{
  "head_dim": 32,
  "norm_eps": 1e-06,
  "positions": "rope",
  "learning_rate": 0.00871,
  "lr_mult_up": 0.638,
  "beta1": 0.95,
  "schedule": "wsd",
  "max_seq_len": 384,
  "train_tokens": 115800000
}
Each number is 128 + 32 x the weight over the matrix's rms, rounded and kept within 0 to 255. Layers, rows and columns count from 0. Numbers have three digits each.

# layer 6 attention output (transposed), 64x64, rms 0.16, rows 20-31, columns 0-63
082087151160169126155136103173171114175115117108137041107134060072132085146101125219107119156141114129142139176157082193131100149146120137134116128101047123130075145142152135185089132151115157
130122146151135130117099112114062214153111129124090140136113081131045117123079134173093123115089154173101138140131119152110093161113129186073125109128124139152141083129116136130105110165129218
099117162167138136141151159202115116124114119145113147124155117132118166154046137185138190123125113060152149084135174144120089128163130099130146099129148074170112195115150104148115149131121131
111077127037140142183117080120168163141110109122105163078122129128105157071107141145177146119176128107095085160103158080132148114133126178115091129124145161093129074146102049081159107159138154
112160112136160162125138106159179161131152099100130192109083089143153186162114133105144099131094166173137140159132109181120139173120136126180159144104129130126067088132161116155177167185166141
158135150176063105134120155089093155136126080088186152117130192140115115127163124145078094122137162188109064056121177106108084158130139134122190187157158140128102170137127106165192126090075118
103125148145162102152102123116198108075152171074095151086084142114101095082123081128130125145106119118085123141137148169080094144066173114137093158093181195094108209108162141128129116147129083
134054179131156196173167149173107156170100074138141101114101154131143149138129124105100135104099135154123114113089112115129158184180117173139132050214148157151140119102145098176130120107190117
156117095085143089148133140130078186113142122038122118141155101163085116111165121124113106107098112196107074163107094142132159198082150108167175153106169149110111082045126100105110087128122195
138152084116078126119130179099088140156198140141143171125116105167101138124097179183156139132156131128160079123159062111138130097173122108130146161127120114113178108142096143153125186117160138
136106120115113158112111149155163139152102080097102140135133125173110126117124095072079255174199177170075194125077165145069143129183151165143155147152126124116123064110126086119123113131204152
143122156135143124089147145152106128135147077172121143090081158171143141119073139158199109083137149159179138123112088038094089133086153185100075155079103177133113106153117066119148097129138110
# layer 6 attention value, 64x64, rms 0.074, rows 21-31, columns 0-63
166134142108097163076194155108163076162066138159116169115106123059121088111147127100154145109156088138131090101141138120156128090078155126056101139162137070116221129138125067145085146116151155
117108092108099096149136109116192150111143135103090136155132105113172126116108083082100207145102129117113133187128098077066149139160161169127162170132114182063141085092156096156178094143147138
179098120133160144087134132167091124109108135127122103136160058197086106114095180181090149151105103127147133088162155165074160111165163145071129143140147102137146110126115146198071155142148122
146195152144192144118139174143150132199099106182134109096169070135171041138141160128125084123168145128144135085110153141127095092091137172124200119140139130188128169134139145133117098152140179
088125140123115125097139153099116119166144161090161126165111057104117143122172151102147106105125156112209200181111146120144146210158114048100115046112112126116138152155142156117147143115116063
139162131211087119169146135145114189148118100152094176132136112138133099185139144165141116142105179135101137083073140141134212115192099177096146054150093115136102132135145105162140119127142125
086124097096113132079134146106172081102088107096156178113163132131125104094109160135146141164142079089172137177130140164046142129129173121123165182139169113160194085136164195123200180175101166
163142158084101141065139185137107109153096140182120143160122113095159104107158117126180137134145084126159164074123189186133108133110179153083042093163151141187153189194147176132096136076100145
109127187108192144130115077152117121156181185149118090139145168117134136122165171085137160093130136129123164165160143203165057119126167100108144151145097099097135160130109139130095086127119087
123092118136184139087183187153156120093140143179159119093134143135183133116066133142162144181112126060144110122173181054132139126115190101077116091157166078109153113155124217153158102184068173
095170074079152153152174092125131127137116114128127155121168086140039145107107159118082187111143178120117161112141166203138140152152106112102154092139185116144187101153142119112060172160134126
# layer 6 attention query, 64x64, rms 0.103, rows 32-41, columns 0-63
161184137125105172171080108161142122125114143111144112142111123179102101186102159203176141195188120072131143137075092109102049161173089125062168129101113151155115104076114099177158186125106099
142154138165124058119118083095129180118090156140174128077120129121119167108115136130096176060124141178112139173089179063135109121111116132112145161049069142144197110138190076131135091121114126
159121132073145137144136133162098108120084135108185162135109137103110180139210164122188121109162103146125156143147130173181108102113131186105157145137120111093155131175131128137102133065145153
143105096096128175132088064142064190113067129121127125146132130144118134132126126127109145189173116141121144087168064124131090126168108133106105081116112109137138122118143168105138158066174111
138184056131081112091099106111094143122131151117145126106148138131187108123117107137024108156156112126119168199111121174055141120092095120132125131056119062159152147151117115085165154123138153
147099103069086132121094137092135117141080099087127109108068126127111099146094116125133133126158121099132171104110171138141141178107132204121143138152131093181140116111124145156169175177121079
107095143151082136125104144144089129100132106124089089186133087152144145142095169102185174101120155143143119128163129080113071141130108127111141163095096140130087107087139152118066139156142123
129142194149123101129142159100150091098144153180158114115118076092150151123108175111169143104115131117070115116113134118121086067168140095174155110088090140097134144122143139153119122092160129
165101146164133079108123129130071131158133140146163130168137159104159155104154126121178102088063128106164085147158152130170133146155156128128101132183121139107142121116126084065113109108106099
143090112058107106116136098178132082137133189114104075209107156157167096135108122124163083087140131132101174120117144193129114139122146121115165165164132103121148121143174119065112131142104097
# layer 6 attention key, 64x64, rms 0.112, rows 32-41, columns 0-63
102119167096109115124110194101123100079096096153115094149142124134120139172160148121154112107143108103116070170134133097180088090147166152129169132079168139094088198095200131080107150088212100
103151114100130186120111128114105045076113145140113084113158092152148137125121062117099138150199173160148084120123101091133088084149177130131133122112114116102126149091134135159130128187158162
101111130136111094135171094128169076149164110119176158129092179168129110099100108114133149091093133146086195101104073187128107119125107162182139120118127172157138111159116088143123119133109139
158118098142084134177100136135118128107144099112094172096155162077149091185139115166110092121168134103079103107083153104162154096120131043098174123114150133141118124160183162127085131153144130
127142101159147161142113121136161199111125157093048146150155164138106144098050131110160095155115141076158062135169097163083146048135038069121098124132088088150170137112099120088114141171169103
128122110112104103141106106131143050094117113090060120156124149124102117199135073110100130112171141092179103082145145102161150101095145132088102103102138079169076108129159087162107197137129125
109122117096089109110152153141149142077085165106150138087124108078153100110071100139133092180161171174092117141122161114123158131112129148092090165146098091133109181116129132155105130113137148
084131136055107085127209100153111108162146149115203120161131146127138122135100139151032096112072148189104175140121098157143131126082159118196119149155124105128107121188155064124126090158082117
085195186118143126121140111157088088118110098097167127155134146156149136060140127108109139170050135145099187150102101143167138184195170139162144095130094167166143119165134146181134110104076161
179152140099104163206088163135177112090133154060075088102169166130150141123122103150102137096117135171119122156123135069155113115118140134145107096094092091140107154123122102128135140148174097